python train.py --num_hidden_layers=19 --hidden_size=384 --num_attention_heads=12 --num_key_value_heads=12 --head_dim=32 --intermediate_size=1536 --vocab_size=2048 --hidden_act="tanh_gelu" --norm="layernorm" --norm_place="pre" --norm_eps=1e-05 --positions="learned" --qk_norm=false --attn_scale=0.177 --bias="all" --tie_word_embeddings=true --parallel_block=false --init="normal" --init_std_qkv=0.0185 --init_std_o=0.0 --init_std_up=0.0185 --init_std_down=0.0 --optimizer="soap_variant" --learning_rate=0.00274 --beta1=0.95 --beta2=0.95 --weight_decay=0.027 --lr_head=0.00522 --max_grad_norm=1.0 --warmup_steps=200 --schedule="wsd" --decay_fraction=0.422 --decay_shape="sqrt" --final_lr_fraction=0.0 --batch_tokens=[32768, 65536, 98304] --max_seq_len=384 --doc_mask=true --train_tokens=467500000 --max_steps=7267 --dataset="wikipedia_en"
Each number is 128 + 32 x the weight over the matrix's rms, rounded and kept within 0 to 255. Layers, rows and columns count from 0.

# layer 6 MLP up, 1536x384, rms 0.201, rows 898-950, columns 0-63
[[157 108 155 111 114  95 140  71 199 109 213 153 147 166 109 154 163 108  90 111 192  92 184 152 102 132 132  87 153 136 136 130 119 152 106 154 150 136 144 163 156 163  50 220  93  97 115  59 118  86 139 156 120 155 154 127 171  99 122 109  97 119 120 165]
 [150 182 109 194 148 169 142 107 155  69 129 113 141 119 123 112 148 193 142  89 166 190 128 178  66 103 113 151 144 173  48 164 166 180 175 127  98 120 169 119  95  95  80  83 136 107 194 190 112 127 132 154 112 100 147 128 197 122 168  71 102 138 123 176]
 [134 142 125 150 105 149 160 141 139 161 172 100 133 134 160 196 101 154 141  76 144  63 145  87 111  75 195 153 127 113 129 177 121  96  98 178 142  74 172 184 142 124 154 156 120 144 110 110 160  98 118 100  88 101 100 162 102 178 165 129 131 130 101 149]
 [100 128 151  85 108 121 100  75  86 136 136 144 156 118 119  89 146 129 147 121 111 130 103 136 155 126 121 182 146  94  92 105  98 105 155 105 120 139 124 143 130 130  92 145 121 132  84 109  98 108  55 115 171 121 169 137 132 105  98 147 122  86 118  91]
 [ 88 172  76  84 116 106  97 173 112 118 159 125 109 150 111 133  71  96  97 144 141  59 105 121  90 136  86  88 123  68  94  79 144 149 205 152 186 151 163 164 206 135  99  93 179  76 153  91 155 104 123  97  71 194 108  99 139  93 141 170  61 137 169  93]
 [216  89 106  83 148 135 169  43 132 140  73  84 178 148  95  99 114  81  94 192 149  88 117 190 109  95 132 120 174  90 141 110 143 112  90 114 129 118 119 114  94 169 113 122 160 125 150  82 141 150 146 125 188 150 140 128 153 133 125 111 151 129 138 109]
 [137  67 127 111  96 106  93 134  47   1 129 136 145  62  70  56 141 165 127 167 150 132 160 124  79  97 142 121 148 107  98 142 163 108 136 116 103   0 153 157 177 126 121  80  93  97 132 121 131 106 146 103 152 159 131 155  80 137 184 133 155 105 113  47]
 [154 149 178 110  57 147  72  87 132 141 145 113  86  95 122  96 148 144  85 160 173 160 155  96  84 159 125 120 170 168 136  62 111  98 134 180 140 119 122 186 137 133 115  91 165 156 161 119 124 129 136 127  96  98 120 135 179 147 143 155 137 132 100 140]
 [190  97 174 112 160 159  97 134 179 136  95 121 154  92 115 137 170  68 155 113 117 155  97 110  97 152  81 149 164 174 126 112 106 148 131 174 145 101 129 129  89 125 120  77 124 128 171 149 151  64 128  96  76  85 123 142 153 155 145 134 110  65 206 154]
 [153 110 136 127 136  84 165 174 102 148 123 184 145 147 142 150 136 116  73 111  27 160 133 144 129 110 175 138 210 158 125 106 120  55 113 129 159  85 138 109 145 125 132 148  94 145 117 133 120 140 120 131 109 170  86 198 130 166 148 108 105 105 120 120]
 [163  90 149  78 155  73 111 100 126 165 138 131 141 131 154  99 142 191 150 138 125 173 110 146  85 103  54 133 111 137 178  82 165 156 103 144 153 151 100 148 178  91 134 168 149  84  71 119 126  96  94 129 103  98 121 158 164 147 147 149 111 121 152  79]
 [ 79  71 104  93 149 143  87  67 130 165 147 141 192 101 110 165  52 173 160 148  89 144  99  93 115 125 187 223 144 155 111  68  90  90 131 148 137 171 150 115  94 130 164 202 115  94 164  43 109  71  47 126 127 153 146 138 187 137 158 103 159  78 125  95]
 [112 117 116 135  95 132  99 211 139 121 152 159 173 145 127 117 107 132  91 170 107 140 127 132 131 172 168 159 163 139 101  58 117 131 133 108 159 153 122 117  74 158  80 155 119 119 116 149 159 135 134 121 214  82 140 136  81 134 122 101 128 106 123 146]
 [106 107 112 146  94 120 155 105 162 115 132 136 111 136 175  93 136 204  76 157 141 114 137 107 111 131  51  66 202 109 171  78 137  73 163 136 177 159  76  91 145 121 125 112 152  91 140 145  50 126  47 195 124 157  92 138 128 168 178 114 147 118 138 165]
 [ 62 123 105 140 117 146  64 141 100 176  56 222  98 122 116 174 102  91 181 114  91 148  99  84 151 158  78  92 142 127 131  83 133 123  98  64 138  92 128 148 136 110 175  53 145 141 116 143 116 141  54 115 104 127 113 118 166  99 163 109 115 124 137 136]
 [147  85 151 156 158 196 118 112 104 152 131 156 126  96  81 130  72 146 182 107  97 159 112 124 168 110  91 129  93 184  81 102 171 154 142 121 201  91 131 164 186 165 122  86 139 168 118 158 180  75  86 177 128 127  57 123 146 112 106 143 146 132 138 132]
 [167 114 157  71 109 156  70 135 106 103 103 133 144 137 143 137 100  91 133 125  78 140 135  64 139 138 163 145 134 117 169  65  75 113 109 122 138 149 149 123 110 151 109 144 109 160 132 133 146 135  88 151 103 104 114 160  60 100 124  99 104 190 158 131]
 [111 110 134 172 156 144 191 120 103 125 184 166 186  71 144 100 102  82 156 153 191 127 102 127 106 144 180 168  90 135 115 112 130 105 130  99 101 106 141 139 113 125 101 127  54 132 121  85 146  85 213 156 162 148  90 113 154 117 128 207 138 203 199 107]
 [134 105 157  31 118 106 100 183 119 171 119 129 162 150 101 131 137 115  90 113 142 164 141 141 108 126 113 136  73  83 152  93  96 141 110  98 176 171 152 163 118 123 174 155 118  69 153  94 118 109 152 110 120 144  88 129 161 147 124 102 158  84 123  93]
 [ 87 190 176 100 138 112 126 179 101 106 130 124 119 143  69 191  97 155 115 188 137 123  54 130 156 154 167 179 138 132 125  99 111 124  93 168 166 136  59 128 156 168 133 116 126  94 205  85  74 110 160  97 157 139 115 162  78 126 145 131 124 152 112 160]
 [147 138 120 168  81 140 111 117 131 129 176 100 125 107 123 141  84  94 130 104 112 179 117 136 118 148  95 126  82 232 170 175  47 137 136 114 148 122 132 167  96 132  99  81 121 147 153 109 112 163 143 129 101 112 147 143 161 104 124 161 169 127 111 117]
 [131 132 160 191  85  99 130 134 173 134 145 118 175 146 109  75 108 135 139 111 149 210 119 117 132 146 131  69 163 109 115  99  91 114 112  87 130 127 153 103 149 107  82 162 107 160  93 127 138  86 159 116  88 143 127 151 109 137 156 133 140 151 115 203]
 [114 134 128  83 135 132 100 121 154  78 156 111  97 185 118 150 140  95 108 116 159 130 118  75 132  97 164 111 150 127 158 107 139 134  86  79 129 122 138 125 138  69 125 165 104  91 122  71 123 150 157  99 172 157 118 135 126  97 134 114 122 147 135 104]
 [128 115 132 119 169 161  93 165 140  88  81  75 120  65 129 103  70 168 118 134 106 101 139 196  98  39  96 130  99 141  91 105 145 155 126 114 100 140 107 148  94 153 167 157  75 120 215 186 105 150 118 114  51 156 158 162 115 119 120 102  96 115 125 104]
 [126 116 122 129 128 123 162 156 121 156  97  92 109 122 130 128 139 113 126 111 167 153 133 152 138 110 146 130  81 108 124 134 153 158 133 136 135 155 146 109 160 141 129 118  96 108 148 101 157  93 158 178 109 128 129 142  95  84 139  88 152 170 100 117]
 [156 158 142 134  80 136  92 136 156  88 152 142  76 162 145  80 100 129 110 145 187  89 163  94 139 162 125 171 110 119  67 145  93 155 141 149 140 161 122 130 144 145  92 142 114  97 147 119 132 128  93 130 113 160 128 167 207 128 111  91 147 109 118 118]
 [149 127 128 152  97  95 113 158 129 123 167 132  93 149  80 136 102 131 144 163 189 124 163 116 182 107 153 163 113  80 114 120 108 152 173 154 121 138 166 119 166 104 137 137 160 147 105 117 135 146  81 185 147 138 123 172 180 101  72 174 140 168 135  65]
 [120 142 122 127 150  86 109 134  60  40 145 173 122 109  73 140 128 155 137 124 151 139  75 107 153  96 164  59 126 158 118 161 127 100 140 138 152 118 135 172 148 136 215 159 130  92 119  91 104 101 109 108 124 146 137 147 152 129 148 126 125 177 124 139]
 [ 95 121 135 108 177 150 142 122 125 123 148 164 172 107  96 124 127 142 116 156 150 100 145 149 158 111 150 223 112 108 129 126 140  95  87  82 146 101 119 154 136  89 114  75 122 105 170 161 113 173 125 126 181 152 161 118 201 122  97 176 119 127 134 162]
 [137  98 135 167 137 134  42 192 114  81 110 150 161 110  93 111 132 144 139  85 207 125 109 142 107 141 190 140 181  95  90 132 155 121 148 162 121  66 101 137 194 132 128 154  80 145 124 106 109 104 132 105 117 238 134 147 118 143 168 158  65 126 122  63]
 [ 88 127 138 135 112 132 155 143 146 143 128 141 168 100  66 179 138 122 160  93 118 109  82 127 192 105 142 124 109 120 136 150  93 188  61 148 118 176  45 142 159 168 145  53 147  98 182 180 123  90 136 135 152 179 106  98 121 125 141 119  75  82  88 122]
 [118 202 138 170 157  56 137 146 125  72  87  94  84 144 128 196 143 131 111 118 125  95 173 152 149 166 192 139 127 169 154  93 184 126 161 123 131 133 117 119 120 183 167 124 102 148  98  94 113 164 151 168 137 173  76  69 138 152 129 134 108 115 115 143]
 [110  84 131 188 184 139 101  79  94 154 127  95  93 153 125  95 155 210 123 100  50 136 137 143 203 129 145 148 178 145 146 163  77 131  90  95 140 123 117 110 148 162 179 120  89 114 140 153 115 117 187 111 119 135 137 200 146 102 209  91 136 122 100 135]
 [123  71 123 103 127 102 164 144 121 235 100  81 130 192 128 110 187 130 132 131  66 120 112 129  99 101 148 115 135 104 145 103 168 131  72  98 143 166  88 206 241 132 127 130 177 131 157 148 184 120 137  56 147  91 146 101 100  88  96 145  74  75 167 178]
 [146  53 102 142 134 173 119 112 116 104 153 117 153  92 126  83 134 150  64 128 104 128 166 146 108  81 123 174 135 114 134  84  94 159 122 117  48 140 107 118 156 168 162 147 156 135 144 218  86 161 157 135  96 177 150 128 191 133 135 101  87 163 112 136]
 [164 122 134 183 144 147 140 142 157 145 132 167 139 141 110 156 107  86 130  95  77 119 112 120 136 137 167 138 156  93 126 151  70 168  77  77 169 120 157 120 128 156 115  81 160 142  93 168 128 130 103 124 126 146 162 137 118 142 146 151 175 127 127  99]
 [ 94 115 133 106 223 103 193 129 150  90  90 108 100 126 181 101 113 104 145 168  74  94  94 101  88 157 121 162 131 146 143  96 153 182 199  90 110 114 111 161  51 128  92 125  70 121 175 158  79 128 129 143 128 120 143  99 179 154 149 124 159  88 126  78]
 [119 143 130 125 101 155 108 136  89 133  96 140  92 183 135 133 151 191 119 115  89 110  94  88  85 105 111 140 159 120 118 104 126  73  89 115  61 182 134 156 189 105 129 126 203 136 159 119 141  93 157 104  68 141 202 129 161  94  90 112 106 157 124 159]
 [166  67 120 132 105  99 146 148 116 150 154 131 161 110 160  96 160 100 121 139 176 112 126  72 143 150 202 125 104 165 146 136 116 136 113 175  71 166 110 142  92 156 125  86 131 142 134 150 195 124 158 142 117 130  85  81  79 134  83 127 133 180 195  99]
 [124  89 145 150 140 167 101 119  96 117 133  89 106 152 200 147 150 154 120 132 108 128 148 161  59 136 184 101 145 161 128 135  72 126 111  87  94 125 108 112 161 136 130 137 129 150 136 157 175 116 194  95 129 141 205  93  78 149 121 161 138 137 133  86]
 [103 101 115  81 133 186 106 124 178 157 185  64 175 209 190 157 173 108 146  88 115 110 134 175 114 170 100 165  95 121 115 102  36 119 158 140  83 194 138 134 146  82 210 147 140  58  88  89 122 115 111  66  82 181  74 101 114 161 142 181 111 174  93 178]
 [113  79 133  98 121 127 171 119 132 160 102  98 130 190  90 107 101 111  72 155 114 141 116 108 125 132 167 160 100 141  90 122  87 102 102 170  88 118 122  84 150 108 127 132 130 139 134 165 167 100 159 171  95 128  91 122 104 123 142 119 163 146 139 112]
 [113 150  83 114  85 156 111 129  94 122 138 133 177 105 116 145 127 146 158 106 157  75 108 174 112 139 129 153 114  61 117  91 113 130 112 147 147 184 104 142 162 125 187 129 133 140 106  99 109 138 149 143 124 143 101 111 105 108 130 119  70 177  91 154]
 [108 147 122 108 110 171  77 115  72 104 102 107 158  88 151  79  72  92  75 156 104 142 155  98 153 122 139 130 160 140  87 134 177 126 120 114 124  80 167 164 163  90 137  83 103 111 129  73  74 113 127 142 142 131 138 156  58 116 144  96 116 151 143 130]
 [106 128 208 150 145 113 139 106 124 169 159 151 155 129 105 145 143 124 141 166 142 128 117  87 186 153 163  94 133 125  71 129 145  89  87  68 122 123 110 147 105 102 128 151 140  79 180 167 192 147  92 134  73  92 143 164 175 134 162 133 150 131 138 141]
 [ 45 146 109  90 107 137 124 155 100 106 131 171 147 108 117  99 142 118 184 109 126 172 144 128 177 149 107 201 155 114 130  73 143 154 144 147 189 127 162 155  95 106  65  98  73  42 111 111 110 105 146 106  99 139  88 116  97  79 112 166 125 134 119 134]
 [ 22  86 144 149  38 173 161  81 106 151 139  99 160 151  70 161  90 190 181  79 125 140  86 164 108  76  58 168 152 131 119 142 130 138 126 145 156 128  97 100 122 130  96  83 175 109 110 188 119 153 107 120 134 147  77 134 136 161 126 173 130 140 115  85]
 [149 139 145  85 110 154 162 152 203 137 117 106 136 185 142 162 140 118 149 126 106 141 114 141 132  91 160 130 111 133 108 134 130  88 138 146 128  92  85 180 109 119 110 175  74 153 112 115 123 126  75 104 136 179 180  96 175  95 144 126 130 151 111 136]
 [128 132 189  92 110 102  35 103 155 130 132 120  98 132 160 103 107 166 118 184 142  79 137 145 152 150 125 120 109  84 125 176 117 112 140  83 110 146 108 128 120  98  54  76 100 178  98 125 172 127 167 166 109 101 117 140 126 147 123 153 146 161 150  86]
 [118 101 173 111  68  92 174  69  97 105 106 118 110  96 103 103 162 131 153 145  94  97  93 130 121 155 114 161 132 178 155 115  83 172 106 115 132 175 158 119  93 111 141 114 132 119 154 113 145 138  80 118  80 105 103 160 110 158 130 114 117  94 189  91]
 [101 141 107  72 121 114 129 118 132 174 158  67 163 133 171 121 138 120 128  90  93 181 116 189 122 119 139 129 101  96 128 121 157 183 146 143 131  92 157  52 125 160 119 124 118 148 114  82 155  93 165 118 122 143 125 103 100 140 169 152 104 138  68 120]
 [154 143 150 140 148 140 164 191  70 130 111 164  78 143 113  61 132 162  92 127 114 101 181 180 143 120 137 173  87 127 128 179 106 112 103 152 139 126 122 164 192 136 114 112  72 124 116 115 126 133  86  73 116 158 178 126 146 138  84 126 125 135 118 130]
 [ 86  75 172  92 167  98 121 155 133 186  96 107 147  92 189 128 121 157 132 101 118 168 128  88 100 153 180 102 170  89 135 125 111 134 156  51 134 166  50  80 199 134 170 101 141 101 185 184 124 135 142 102 111  89 176 142 115 148  54 102  90  97  92 127]]
# layer 6 MLP down (transposed), 1536x384, rms 0.195, rows 898-949, columns 0-63
[[135  72  78 125 150 109 123 123 121 166  75 105 119 104  99 153 121 159 162 122 156  92 110 126 129 157 139  85 125 170 125 206 120 140  87 146  84 165 114 173  88 176 160 143 108 181 124 110 133 159 164 167  94 144 110 125 162 197 124 110 151 146  81  97]
 [113  71 170 150 132 155 137  85 127 160 162 215 120 146 135 129 142 177 125 108  87 155 145 110 140 142  97 166 123 153 167 159 162 163 104 144 117 119  86  95  93  77 107  80 104 202 116 144 174 129 131 151 135  54 130 105  71  93  49 148  90 153 109 131]
 [ 98 134 161 142 147 156 121 147 144 121 116  94 125  90 115 111 116 140 136 131 146 175 126 143 133 140 154 147  98 129 147 193  92 105 124 168  86  91 126 119 158 111 133 116 137  80 141  84 144 124 121 157 114 123  87 124 117 124 111  98 134 135 179 117]
 [122 163 121 140  74 136 137 131 175 115 176 117 148 137 164 135 138  73  94 133 108 139  76 129 115 158 136  75 120 203 137 143 116 154 123 124 169 171 151 118 150 113 131 142 128 115  92 158  42  99 147 154  99 155 145 108 119 149 163 107 131 143  69 113]
 [ 95 122 131 123 168  60 117 122 132 148 155 119  63  76 138 133 117  60 145 145 103 130 146  86 125 101 144  94 104 145 149 103 104 155 113 112 113  84 131 142 110 141 136 105 200 155 167 149 122 142 190 119 152 141 118 152  92 117 170 101 156 135 102 121]
 [130 129 163 149 133 102 106 134 131 142  93 131 110 149 188 131 127 144 114  83 149 206  76  83  47  51 142 132  94  71 140 174 123 171 150 138  76 127 114 140 121 157 106 113 162  89 115 152 125 154 100 105 122 183 148  70 133 103 109  55 129 185 142  72]
 [158 109 115 118 176  91 104 106  42 132 118 136  63 110 167 193 180 140 102 126 136 122 173 139 162 161 134 155 119  37 177 125 135  85  70 148  61 121 149 123 178 111 137 138 116  91 164 132 123 128 126 142 116 183  93 114  97 132 128 114 131  95 125 146]
 [153 191  92 162 114 144 171 125 151 156 113 147 119 127 108 131  89 138 189  90 101 129  79 125 126 118 153  96 133 101 180  93 102  95 127 112 108 107  84 170  78 119 132 100 153 134 114 167 105 114 190  79 156 150 114  97 163 104 121 122 148  51 105 104]
 [113 147 142 138  94  95  63  77  88  92 181 157  73 132 123 143 170 134  99 127 128 146 118 105 123 146 185 122  90 114 116 184 128 129 124 119 101 116 142  75 133 138  98 183 136 181 175 143  99 138  99 102 166 106  93 147 100 120 115  90  94 101  57  81]
 [134  99 139 139  76 124 175 179 135 123 129 195 153  74 144  76 109  84 115 154 151 132 152  52 118 125 137 164 156 138  64  97 127  48 130  69 170  45 102 113 134 168 126 132  49 162 116 198 123 138 132 131 105 108 110 163  78 145  68 133  90 105 160 164]
 [ 85 113 106 144 141 179 113 162  99 173 174 175 115 162 144 184 106  98 128 173 100 158 151 164 171 159 140 153 105 153 170 157 190 161 164 140 140 117 128 111 113 139  59 150 178  97 149 176 109 138 183 165 159 151 150 149 111 133 123 126 103 139 100 104]
 [139  76 111  75 121 172  74 122 165 168 151 164 196 142 158 143 103  94 125 146 136  92 125  99 105 143  97 117  90 124 182 123 107 110 163 129 136 117 179 176 123 169  98 127  89 100  92 128 180 150 137 205 167  95 136 160 125 123 143 125 144 116 132  69]
 [144 178 111 155 193  88  58  84  70 142 150 137 112 120 114 120  88 142 171 123 145 111 128 101 193 142 126 166 165  99 171 159 105 128 170 142 109 161  45 154 142 109 172 133 102 145 165  81  65  96 107 118 121 148 165 158 136 119  86  89 104 162 141 106]
 [101 118 128 153 146 123  83 137 141 103 109  99 100 107 117  96 131 123 111 150 131 138 117 111 140  58 107 102 143  85 149 111 114 191 114 216 117 153 168 156 109 175  91 129 147 110 101  95 129 152 126 106 102 130 116  62 116 159 107 144  71 163 169 158]
 [140 141 108 141 102 148 139 129  72  69 122 141  93 195 138 155 121 119 128 165 141 111  65  79  93  97 117 105 130 134 197 114 206 134 194 159  95  92  35 152 109 169 104  48  95 138 125 120 193 108 144 189 165 132 103 146 163 164 118 129  85 143 134 135]
 [140  89 103 124  86 112 142  56  91 167 137 117 121 167  77 130 144 154 223  85  92 105  86 183 151 177 101 144 106 101 138 148 107 148 153 140 128 121 125 112  83 113 137 127 140 156 119 130 121 118  58 127 125 105  96  95 157 166 134  57 148 155  45 149]
 [159 123 123 110 108 119 118 138 169 111 140 134 138 130 154 182 116 118  63 144 167 137 141  87 147 127 187 129 199  94  62 116 169 114  97  92 116 153 154 175  59 134 117 177 100  94  92 157 131 106 104 166 148  91 134 140 143  95 178  95 170  99 112 135]
 [122 187  50 158 181  98 109 178 108 171 225 139 134 163 176 159 138 111 131 131 102 150 128 161 206 145 107 137 125 133 153 142 122 131 157 100  46 149 121 154 107 165 128 187  27 132  90  97 155 177 135 207 141 127  85 132 127 128 128 135 140 155 173 138]
 [148 118 157 175 148 155 143 107 161  70 111 114  69 127 156 129 138 139 112 129  76 132 159 132 119 148 167 125  98 133 150 201  99 114 139 102 146 133 133 136 121 103 146 119 116 178 150 110 103 140 140 117 106 111  88 107 136 171 140 185 139 105  97  77]
 [105 124 118 122 122  52 173 139 106 141 103 164 159  86 123  91  64 144 166 126 160 200 179 138 107 163 113  66 184 160 111 163 139 120 111 136 142  93 131 108 145 139 145 115 140 144 182 131 190 107 211 111 172  95 118  84  93 139  96 156 116 128 111 100]
 [ 80  89 137 192 127 100  96 167 132 157 135 146 134  86 148 135 116 147 154 148 135 109  53 125  62  89 131 118 140 167 112 169  94 139 132 101 126 169 133  87  91  96  83 126  62 146 159 152 109 107 139 136 166 145 156  98 160 160 199 143 154 119 151 132]
 [121  69 183 148  97 126 138  75 124 120 162 117 143 152 110 121  95  76 196 176  89 127  65 136 121 121 111 125 110  86 135  95 159  98 118 118 120 129  54 109  94 101 119 134 128 155 144  85 107 139 131  86 124 113  64 113 147  78  80 119 108 112 156 175]
 [167 114 129  99 139 125 132 154 160 105 108 121  86  88 111 127  92 121  87 133  91 161 124 122 112 110 208 158  97 152 130 114  92 229 101 175 145 101 112 155 172 152 137 159  54 209  94 152 140  74 154 118 116  64 137 135 121 166 126 139 146 115 104 119]
 [149 130 160 146 178 169  89 153 138 210 126 124  99 100 119 126 147 133 115  98 125  97 107 166 113 122 112 147 135 140 118 175  44 139  66  75 133 163 112 147 149 161 115  99 189  91 104 152 102 124 171 111 117  72 174 186 121 125 106 134 127 138 121  71]
 [131  80 100 150 129 165  78 171 133 107 129 187 139  69 143 115 106 124 148 100 149  90 118 158 148 111 173 134 125 153  72 108 158 154 161 108 147  96  90 122 137 140 103 120 123  85 184  97 156 121  98 109  97 121 139 121  94  87 125 168 187 185 108 157]
 [ 95 116 184 130 128 114 140  94 112 107 136 138 162 142 163 139 126 109 208 192 159 123 129 155  87 109 126 153  87  83 147 130 115  85  96 133 148  84 124 114 109 117 108 112 100 100 123 147 132 115 139  76 102 104 182 114 126  79  75  98 169 111 126 157]
 [122 125 117  85 130 147 103 184 144 153 140  95 114 186 150 144 126  87 124 118 129 138 109 181 140 177 132  91 101 173  88  72 123 101  85 138 151 107 140 121 143 128 127 120  91 133 144 136 147  93 131  99 119 125 127  90 138 134 186 129 185 128 117 158]
 [149 110 149  67  91 114 118 152 182  52 186 124 135 162 117 156 216 195 115 127 129 156 152 113 187 136 124 138  99  88 159 143 166 110 174 138 123 183 125 149 128  42 121 129 149 105 174 142 175 171 109 145  95  39  80 181  40 122 112  94 174 148 126 155]
 [153  56 150 106  99 118 108 149 128 105  64 134 129 113 124 103 153 149  90 129 112 142 127  87 154 173 123 129 133 149 102 111  91 182 142  99 133 148  84 108  73 140 132 120  83  68 123 111 117 130 154 109  74 134 142 101 161 127 101 103 169 170  97  97]
 [165 132 154 108 159 117 144  28  70 133 154 169  82 123 113 174 123 109 114 125 180  66 139  96 126 111  73 114 146 125 140 163  71 159 152 128  90  89 115 104 195 125 124  97  90 138 103 172  95  87  78  71 128 144 143 137 153  83  88 120 161 127 114 181]
 [174 130 178 119 170  72 201 164  78  90 190 132  82 144 125 116 113  72 130 108  94 167  70 109 124 177 142 105 144 118 123 115 118 131 140 151 105  95  98 125 132  96 117  98 141 238 110 124 139 131 160  96 132 130 115  79  90 131 135 155 153 126  47 176]
 [143 177  56 160 135 138 156 127 163  97 162 132 139 118 136 129  72 106 138 130 118 118 114 109 117  81 152 129 159  78 141 149 156 127 159 196 131 100 106 140 162 140 136 144  86 160 113 134 171 121 107 191 168 105 149 169 138  95 135 125 121 111 112 122]
 [112  79  87 139 175 193 144 132  89 169  78 162 148 117 122 109 119 112 102 188 172 106  93 136 136 154 149 132 125 150 189 145 196 108  85 121 141 132  50 135  34 169 162 134 193 114 107 163  83 168 154 120 109 167  89  61 119  82 144  44 121 160 115 140]
 [161  79 110  46 145 114 151  78 153 118 161 179 132 151 201  96 119 179  82 122  85 112 156  84 133  62 126 144 109 189 195 105 145 101 115 121  98 151 143 148 169 125 166 112 108 144 170 129 139 119 165 163 108 164 125 121 189  80 146 105  77 148  99 141]
 [109  73 101 110 172 137 129 138 129  77 165  99 146 125  62 157 125 117  84 145 147 106 160 159 100 120 100 162  89 106  89 126 116 128 143  64 101 103 137  93 183 178 157 164  84  76 174 187 115 162 194  68 192 163 162 120 191 110 156 150 131 141 166 102]
 [105 132 140  78 101 117 148 104 143  78 120 147  86  99 127 153 127  87 113 193 142 112 143 131 142 143 118 133 110 127 141 154 106 108 107 152 166 150 131 107  98 165 103 122 148 105 138 173 139 168 155 148 122 113 121 136 130  74 120  47 114 110 121  74]
 [113 152 146 158 110  82 104 126 153  72 149  97 194 102 103  98 134 148 138 188 152 124 138 135 117  89 113 148 164 144 139 118 156 166  98 159  57 145 174 172 109 149 125 125 111 137 118 117 168 186 133  91  90 136 135 112  95 146 119 102 139 146 147 154]
 [113  95 131  99  89 153  76 184 146 100 169 150 154  79 122 148 133 143 122 130 103 118 169 144 156 148 144 110  84 154 202 142 129 142 153 110 176 121 115 114 112  98 123  85 193 103 125 117 128 159 108 156 139 123 110 152 104  83 123  58 116 150  89 147]
 [150  88 154 146 160 157 102  78 103 137 112  77 139 143 118 152 104  86 109  95 138 105 114 109 100 202  82 108 111 117 153 128 156 210  71  96 127 136 113 135  81 135 122 159 107 102 209 130 131 128  94  71 160 137 128 129 103 136 140 187 157 147 137 157]
 [142  85 111 118 147 159 122 151 135  80 191 148 177 129 187 162 130 163 127 101 158 185 138 179 135 141 131 108 180 169 145 142  92 129 113 129  39 138 155 153 140 116 141 106 130 136 168 103 139 109 168  77 125  89 176  96 107 112  61 129 108  89 137 172]
 [130 116 179 134 137 117 127 142  92 151 164 135 151 144 176 108 114 160 107 120 142 146 142 167 103 134  85 102 107 118 147 119 111 159  99 137 120 170 112 112  96 232 147  99 150 129 126  94 112 148 103  66  88 140 128 127  69  66 103 139 132 128 109 144]
 [130 117 167  85 229 179  56  92 141 123 176 154  89  76 144 110  84 110 126 164 133 124  99  92 160  71  97  92  67  47 172 143 186  94 115 131 100 185 111 137 122 131 119 134 114 128  69 164 109 133 126  60 154 120 125 107 122 178  49 107 153 108 129  77]
 [118 103  49 103  86  95 122 167 105 161 130 126 111 138 130 125 103  85  49  96 130  88  89  54  87 146 144 103 154 105 157  89 106  86  99 148  76 112 109 157 141 128 127  74 154 152 134  59 123 140 118 149 195 114 155 103 133  89 165 106 115 141 145 163]
 [ 91 120  94 132 104 157 132 168 126 111 189  86 116 160 106 142 140  80  75 151 133 138  83 100 203 143  99 128 190 164 142 182 105 175 111 121 106 121 166  64 130  98 155 143 114  59 125 111 142 118  72 126  91 182 112 142  87  66 135 102 128 155 158 105]
 [ 69 163 151 151 112 118 126 212 157 104 124 115 175  89  96  87 168  76 176 111 113 118 122 161 121 156 112  81  67 170  97 141 147 150 143  95 137 178 137 162 117 170 147 151 180 137 145 119 151 116 123  96 108  97 137 123 159 103 136 183  71 145 155  91]
 [149 107 110 116 163 123 140 147 133  73 116 171 111 143 119 112 135 146 131 140  91 198 106 166 148  97 130 133 128 118 147 112 110 119 129 118 123 164  83 123  84 175 121  97 157  95 110 148 118 158  55  84 126 138 103 140 126  95 149 174 127  92 114  94]
 [ 99 126  79 110 124 139 120 167 134  83 177  59 100 162 131 167 162 139 147 109 140 129 104 127 184 140  44 154  97 189 122 146 151 134 113  94 116 112 121 130 134  91  93 110 138 179 144 127 154 140 105 155 143 109 108  45 148 120 101 151 118 137  98 101]
 [ 97 124 115 167 154 176 111  97  80 121 194  61 163  92 123 126 118 135  95  56 137 177 100 110 125 100 138 169 149 195  94 136  90 110 105 151 159  88 123 138 128 136 145 130 143 185 130 154 138  91 147 107 182 141 172 141 110 128 118 180 130 102  97 223]
 [102 170 116 162  60 113  96 103 131 123 130 143  53 174 117 114 101 124  77 129  96 148 127 116 171 100 111 137 111 209 146 252 149 125 128 138 143  73 117 109  71  71  75 133 114 131 101 108 184 104 116 131  77  91 180 136 110  79 112  87 106  46 113 124]
 [146 133 166 155 138  90 130 101 128 122 143 115  73 133 117 126 146 133 117 114 127 185 170 108 141 175 139  98 126 151  84 146 132 148 130 144 129 161 121 119 138 169 115  56 142 102 180  84 117 121 118 126 163 150 124 107 112 110 130 131 117 150 105 158]
 [128 126 118 104 163 197  89 103  54 127 106 151  98 145 136 102 168 115 160 161 128 132 154 121  90  92 132 146 130 104 177 141 132  83 162 116 157 137 127 111 121 109 106 168 135 101 135 175 129  96 179 159 166 130  99 233 131 162 145 123  80 119  86 184]
 [139 126  89 140 128  99 192  99 102 130 141  63 138 175 162 160 122 123 143 134 111 166  94 118 123 122  79 154  97 155 124  86 110 136 164  97 140 125 185 135 136 148 136 176 114 105  75 133 162 110 103 111 106 106 114  84 146 144  60  77 106 125 115 162]]